Each number is 128 + 32 x the weight over its row's rms, rounded and kept within 0 to 255. Layers, rows and columns count from 0. Numbers have three digits each. The size before them is the row's rms in percent of the matrix's.

# layer 9 MLP gate, 320x128, rms 0.222, rows 124-174, columns 0-127
103:102155096124092115159116118122173191106089085149111139052118165135119108173161149110104108187152176090201048139147101141105093141145134136126133126156120135087079125162112071094121139152104108131093144169108114122098161100091189137127110117173167113140095123140212146124159110100119111136198201098098144133092186106078120126105124146119149109167103144174106128199130115198097091128151
105:153137143170109097049122170101154044095160158097089084132112146159184141107107095134125149107088174174163083128193110144095113161138147121147164118115134095083122093164099179100116096188076082135103162143156095097126159186142161184132087099061180132128135134087106130148122223135094161161123141158109161123163124137121130097141084128127107139115175119088144149136126075135165082114115
108:156151116114137149192140113184192130167146149216114110063095110096114136070143172120100061149111151145128143150179130087111140129120184163129136078115179082152181103122112154171114099119148085166133100149132114122149130156133142108101095139065105144140067093114114117170156180112138151132084074102120146163129081156105174148136086171115160093153132058118158044147161111086146140127114
100:128123143095123109163182135137194160131135094128138116165125070188099125085156116185069107069132143117078123146164101105117148173133076157128154172134157092107077047047125149137158084117109125169140128107141079129142106124085091093152142088139116196127180120059161116141118139131103115108153118088170048136111116131118106113132135131168160120149112132137131213201135157137162161110126
112:088149159108138171147193091129150183120133103116071115158156081108165065132193117129139150126158165186138203181128114090120124140150206089134084202090100135092122090143091158118115110146147091166130176131156117157144161084098109094101140122162152123062147108095168127127079079098146101111089168166089149152073154138115154169101095083091145179109128147132146118105116126143121117081156
085:113079103115098132064157176117101130184119134158110111152118156084130098087146107172124114164114112136160110110143167153062189133113101149118137115104112137127057181198163153191042110140122132127141168126104146081152213160138125161108137168138111100054110077129086194099122131103138154094158104155101086123145128155180089116139133154162169120106106171125113122132106200116086139132156
097:129092152160079158109145099150164120111068100127109153094127081089117160136089154175131108153120188124143148096175157161108160087125137142126102157168114134102132111121105113112100113146100180100092162147046130161160105118161116046120111143068097081148170133109148104133056194092173193139176121192170155135144148103081176086133188134075132133182094123106108126122141136148097095135169
099:082158131099120117063068142156161082129123142121099083142168084131132133189092154108066127148147112087147101150100099139095123082121141236121138135144068150148125145132127123144139140187107107096124098109172092138076170129142144124079102084128137085099141160156162171119128126191143124103165142107111102182172148109125085222131072112115130167182086107148140102106160130130108186114177
095:132107168111151147121152156139123117151101183170085151154123126134133161130112143075105144162090145087141118103139136137168094113160034122174145138092115122104119129181163179115076128110102102066147118099131110089135139093114198090140145056211130168096170176097105163086139125130091166175186158130049131098109101113114134182119141087109094130109142133095138137216155144103128117087162
105:064118185173154133127121147126143005170135129080075117169125114152108098107119128153133163180120151109141130135189122087130133153093107079135165093176136085093128106151114131127135132110143168136136127125154177126116152117238086119167099044135189075121098141131157080146117123124125086153097146106164124104091124140113110134176112119151129146147126175101128142174059155123161073133151
105:115103145088189169136127121099106085127106097128075149163201117101149099136119106143112118154093157137104093110197155172080111131111131134133175122144165161112112111146115074145090180090135102127117122081088137132150110117155089180099203120070126133064098118123135069175135109148110096168095122193118106122126167130095122176058131119153124111166209180087115154087166161178151097147151
099:172159146068108130108113111145127139190163092172192134097113110160107110129162173135094101173140102148151110105131098132101145144104164103144164068043100085127166084149125036102153143096125098195129086169137171107126102157167118074200112182136100175087119116153153107170161152099115068141147141104129149048159114091126132165114123142145118112127146144161119119136092150176136103149090
101:097126121188155119151127166128143148097131116080143083070192151100130160144097065185076155137182132102046099138178121156082164124125123123136150087164121081100118109116117128144116113069122112120158152115130141109094191081186116103069095121162153164180152184170086170144108115071106130170168135119135152162110125084124128107138172070139137131085144110115162165184143158096106088131085
096:067103129166119144121145033067167148133106112143141127172154100123110196172122153177164121122132126218109087110162151103106102122146140129112106141084094145161164143061162094127143155113091103134150161076148101110138048116099091147157178120097136148158111144176116092120085175078150106131103142112096173142135080158144072157134090190153173140200141153101100116107112121090130127121115
101:070145121164190126199130104131132129198139098128137087098108149085110139108094144139162135137146104111169128129152124145125132115142026102178123114141151075083135107119083102098121203166111093144128137131079119153151099125170146130167111174173129155080117094110128157101188075156213139164157138117106093122135082160118176044106082122104140152080155143122119123174104184125122118134084
102:163116176134136123072165116185117158139149071116145127115119169198119087214114076089087116114156163137146087100135153154147137105128155099066095167084140128124067127089116094132182062131142100132129141128130123109152084129172124085115172118161084128135101102168149132133116149156168135137162155055162200058108115109111116116156116120153207135090075114144157111113133191095148155108134
100:169129098138121128101122100063121077147198141098169084101176116186143147036139161163173113146117119133170153132117175140153143140141120170104151109092133203094153107130119096119076144071169159135139156131131022088124082140104125141092152115110166153088085108150132124104156155096097149152120114170148065190183134101154121094107140121136129145159156101129113113072170140129168140095082
103:104113178129157104127172073064145108151099082130107099125091150128171107156131132112126115106134118124119092166118151154191119046144150152172128184129167158106158184124080124070157183122132157170122121111164105132043154138127175183097097132174047160071094116142166154137086125103129185125115120156127149163128115140146074174137100123102108155169109160095063125126106118146118114065097
101:115149065125118145060115111131148156105176120103151080162165194135155118127102147173105089116131116154132092096105127121126165123080146085121147133204164131160176100100120111054159098098108153122136141058148120195086180063150139151113104175168070118156046132108137127134137137140147092097135147160104143170093112153069148152154088161068180076146145125145157148114142114088163128156114
106:053136142112138136159149134146090198138109102153171098135107101130113103123132185116104147176121113152109122137112136110126060120129166064127152185154108124068127077120170121065139145115050210099092161115200144109140127151174147186080090118145121164120143144129133163134117132108139046107121133118090128196173112081141127094175115170101130136084128092081150167144131140084157116108171
104:137103139118138143141158120072134152179103119087125139061146067174152067153151156168139134112084117138146148083113104106068146162123139124135136135114084157091098114116081103139103104165165182163112078143095103114131164132097152106114119101101135121069112061155159076117102129181136098154134164118188119177091138122133183223107121097131179111156145119193116111167057142135167188120083
103:078054136146163098138148090120107132182162158145152113104142123098178117088148097150098059102122155111133160158145152172163126050154081173129096087077169096146092074118081145143111091136147160148146174139032119092141098124151092139146163147096075105140148145110135167148136114114114114138158102147156163095140166174118123157136059118180114141171144138104176188146123110089120128112204
099:073127130139130076145146137136143189037111138166189172139077159138122143125069134089177065130136133143133089101159187130196159103159098103155155114140178189098162088141135106082061138174082136063083152153141139128113113147088072145129167154113182151150087176128076152130107104134139134165078171130112112086122135179141145125129096163083158116105104106125118089126145105133117124138164
109:148093126183119106137138110100130141149145128142087167078153080092094181133094119125068117095134210188180134122220138138114157107134072126128174153091061117101113082063119060090128113153120110133180101121074130158173115125132126113107093120118117130139104153134167134095126138184141113100140165127105129171063092174163112144137147148186119104120147131103170123142166108165057188141135
101:115088194082142139153137111083143170071070188112141128126164131106138144130158058169131134114130172118099141108163195115137125079155130121117113123076134089062088152129169066176164144129172143120155147111179102115078110100144112118184093120157103109102170116067116167128130060127184106140182133107136125117137217122139186097127151124107121092159154099148149102118126082095106144179096
094:167106167138143054112185084188087088139118127148155121123092150077142138127093117141144151090117144060173147119166182195189174122104159120121117092119123107147149155167098072125114089158163110094155113144151105147136158101145088136146183097106184103153109103129103142095157135110108055120174063109099109118150087158117138153114178188112120103080138074148169122153062156088101131165131
098:159116141160098142128124131139152145090124203124123175082117161119144135113163147096138163156067083090206146162214150143081172109103191131112160114121128118120172171123141150073141106131148104119141096155091146132077129113180147087152109152091146078158152104102114185125153079161089102177112084202095144150099069125155104129103092093144061108118129084079123152135105115078118144146169
100:115123123127167103185198109121134063148193116123144026177126116151144070133121111092175085143124149095103085145110141108105100171154063144123145102176165076122153117156063187079135210137150103085103143108128159105113136119172080105097128127149155108090164131137135114083110174081125172094110118107195131123141147118148182115159143124162124147185140109167130121162096126114135143113088
103:107075135098149117087101124133182103133099121060097151107114145135184173188111088120088164177160092079163114152152106129169131086218127092108121140125107138129151124107098099097197095101141122133165117153085180127122076167113115140112129189202113100092139127121132092099085103170145142133170138172140182127131159078129189175069127160132100153191094144085122129153108110136123149082109
097:104122139151099144114137134133186115163150080065055113133119081158108136182109144159101142101104076127133122056146111103069121129102144079113119171129121103149114210135128063119148091160155129128168138129175080134147178139124124028165059148158072169128134122127097134113161084158150094153172114140126130129137142192120091104138181161142127102136098134107171138150125118120205184114101
094:092085168119141159133126142060162109045117158170148125229130155075143112152154100130048108100115120118150094122093127137146165066115068167109142095149144183114179146121158153127136143056162091113116168184127113105094160144098146137150187121118101124158056113131132191091091114130160125136106108139126109172107134088149142136170117141123142162072186106093153093097154099118124129149165
098:136112181080116140155174107094124193092172083159116097133173145108180126089141073170118121136154113079083139112158141101098082101096135053109088155094123180101089114119136153108097131161131135175113150139188156093112176143140121175160107134076123124101183105140094127148124076123140115145168162149169094219177162122132123106041168141136123119154136128092116059115066139151135136122128
094:128095145112118109145105134160105067150169109107167103187137120069165149157073159127145065172105221174124160132137180078113124129119129161118092154187126111162141086115144079117151152137134133158115127088110135134132155101108188078114095173151157081090146096130143148108133113067157148151134172151039154147137113091106151123091179140149124126070144135105157132199077099075121088152160
092:152147093131110155084054137153119088140133098161142114123176110074202163143140142090124147179145166134106103164123115149146139122109051137153106174179071139163048151120144093094183131145191138191135169117093101133187151117089096110116147169138080108110099080118133173109126130144138156149153142121095094110121095106180090172103146143103132146131100056116092134147170110091124077179084
101:132111083138102131172129151106118144151081136196179118177101102150096133132160121113165154131152126051096132133133144151098149090131153146131114110143097128134196123134115092157130109129135122114120150088126131172144121085153105075136089093106149188109170147109114090035121142147155163186180065127109197115156096152080106177123139189119198072164158073135090138166069143089135086154107
099:108095127128141171140103088121070078114151065114129130112202169139120072145133089126067121088137090116102158104112177182137150134142150115140179109140100095096121113150139149124126088092110136148101154067135147139112140094126142127130108180141173107144140104150182148137173138139196083133177152094155147134179061124110111206140180155139122160106129070120150150108067211120178122057144
101:113126141135121180187199122149142154103157119130120113168097102167108151167107111141142124143070107097132107158237095074160108135128137099083187160079119125082173103163119119088143144172158182111147080102131136112093132116179094128144145129144146139121136157055123115115161052138179084086070154104155141150139102101104133090105129118127105109088129133077126161151211124148137157179085
102:118195125096152079155081188060184169165112169140184137081203148089137131149162125113115157153092135063145162129118152206072137114115127091093134085143099125117093152119146096101125123172141057112109152157140182138174152114145098178072088155133139139153142118118110142118121145156144103141133108054083114153095116115068159105109147127130161123144146195169112147068128103145114113111096
100:104123112175081153139127109123171125101106077118173141145189142147154138111179145130158123081109108147154151144126120232167086167091171124106055096112135148096121128061061106137120160079164118113123172126154084111066090177100120172137139152097112162115117113186094132108117108164138143127116086102140152061137093140160147159189112172181140096120108204111116110135131123068093113122151
106:084117220103080156107116133173150151139119176086101104127143048108127179117185156131140163175091139170086119175130095124124104117211179141196154085078145080104127148128151062149094159150159100113161147093164075112121128131116138116108117127162114096168156097085085131083137090122137135117168067098105124152144134074140170152126159074103162108145187132102122155133127126175126112144126
107:102098156102098115164093091156086144179153197059090142137100185125186173121122154108148135189135121126156151113160152117072133147113139103119158102146142194129173126136132097169164075114142144134075163110166090131092157111135118089145112112099109121100139071082133163109167119176042131151091151117137119145099143106140156127152175089172069097088076105107086114170099132134217137146149
104:112101096117112097111114122125137160096079172144211137138149127109097137141168139128080130164061104130177075143140117192113161062173083087127126116138187088129139148183094089061090141071127137200079126126092170122094164150127139102111129142155108052112133104146116168104191115123145077132116148138103120099118114145075133125164102115217124139153118176147139100151174167165103140106125
101:131079104094111089173153159160082083103087111112172145206132116167125113116159145111162111142145135118191067148182096073106114177066138119134148141150114184106136118174097130103191161127068147137133123146076125127105064094130188110142092062147153131104171063143068102175132091094127109150165143102155151126175093137131187130165118120097166131173128145143111132146134146168087134095104
096:168055095101141123152121154100178104111189128187098125128116137182143149170111177150133091115111178147118081126145126127115119141199082167093141127106131161210137098107151164104114141087088152182100079104150110181092138093156180071072111099127104149114119139129135120123091089142129087174094096122158137086136127145143099181100170130137110176121131089140099084147091125109151233112151
103:153092163084149082197151100138150130144154132060156101095129179154177148070114109135133116116116110122101159082177161150112142084158127137135113108128132192128175061130109181081115098098053110147131088201138136086087133110161158160136141138110120105159123089143167183139100075105113139190115151126140144149072130103149188078108107184185103110120086136162084139095147106153099101111156
095:161126130118114097099093169107158162139144125169117126062150145141178141071193119066143111120180167181110124132124117093158142175129121154123091069146168151113143110158090129056153161158116178103133165114110142100138176191155088126120075071102129132143135100135132078167127137065064117120043164110083156091139103171113135141174142130122128170114112132135157148086089186115069084148120
098:143130145116134171107128111147113118159152136099127087096115104146175116169170117113083069151075153215091106146162106098076065119159187173127122041086128072132084156124163151057132151106133110209200125143112134125098151163167128156122147108161126122160106148101089086118135081158153165107145141146167148118127174062152139112159120074165140148101085119112136149134095152081102115155159
098:088078128061142170140127163156131086164124136158157075191086127091129085117170119116078136120095128068131147135149083154155130093109126169225130154140140140133125122166115164097097111132121137107070174146136138180162079126093115097158098143113151102157149173108112230115152122117084083138148114138168145103112102144096123126105182163102093102085112096089147136101186126127182179106072
107:074127088118142116073149109156130109185098085088127084148160155170116152142122170177130083120145133108147100094142143132150161151146131128075152121154094121121187125170068160080061068156119127117147083190137137126117134134051101170146157171178116105178117058138150124127082110127114122173082134176110167167139135170148107148140081155121125166136050097054112185123140103128107134119159
097:125156139138121128130150142071124151113176111158060156127157141087116150134105129112116138123123146125136107117051147151136094105130133059086194187134123082088136134121157108086177151082119191135085103131135082077102097149122132032139109131094130101140097093123110106145103125141196133171144128140124136151113060130134235174167108104130165116159101129147152112119129175164110208172088
101:075116086134124041195149139105068078115082098078120152175126108106189088144102105138167121119120100083083153137153148197224095136119102123158167122148204140171120199117092150071119107119105153168149154115174075159141142095121129077095159119141136133140082128098119067125147062120154120144129106083124122184148111163138138094144145145133112128105142163139142154152103124120152149103107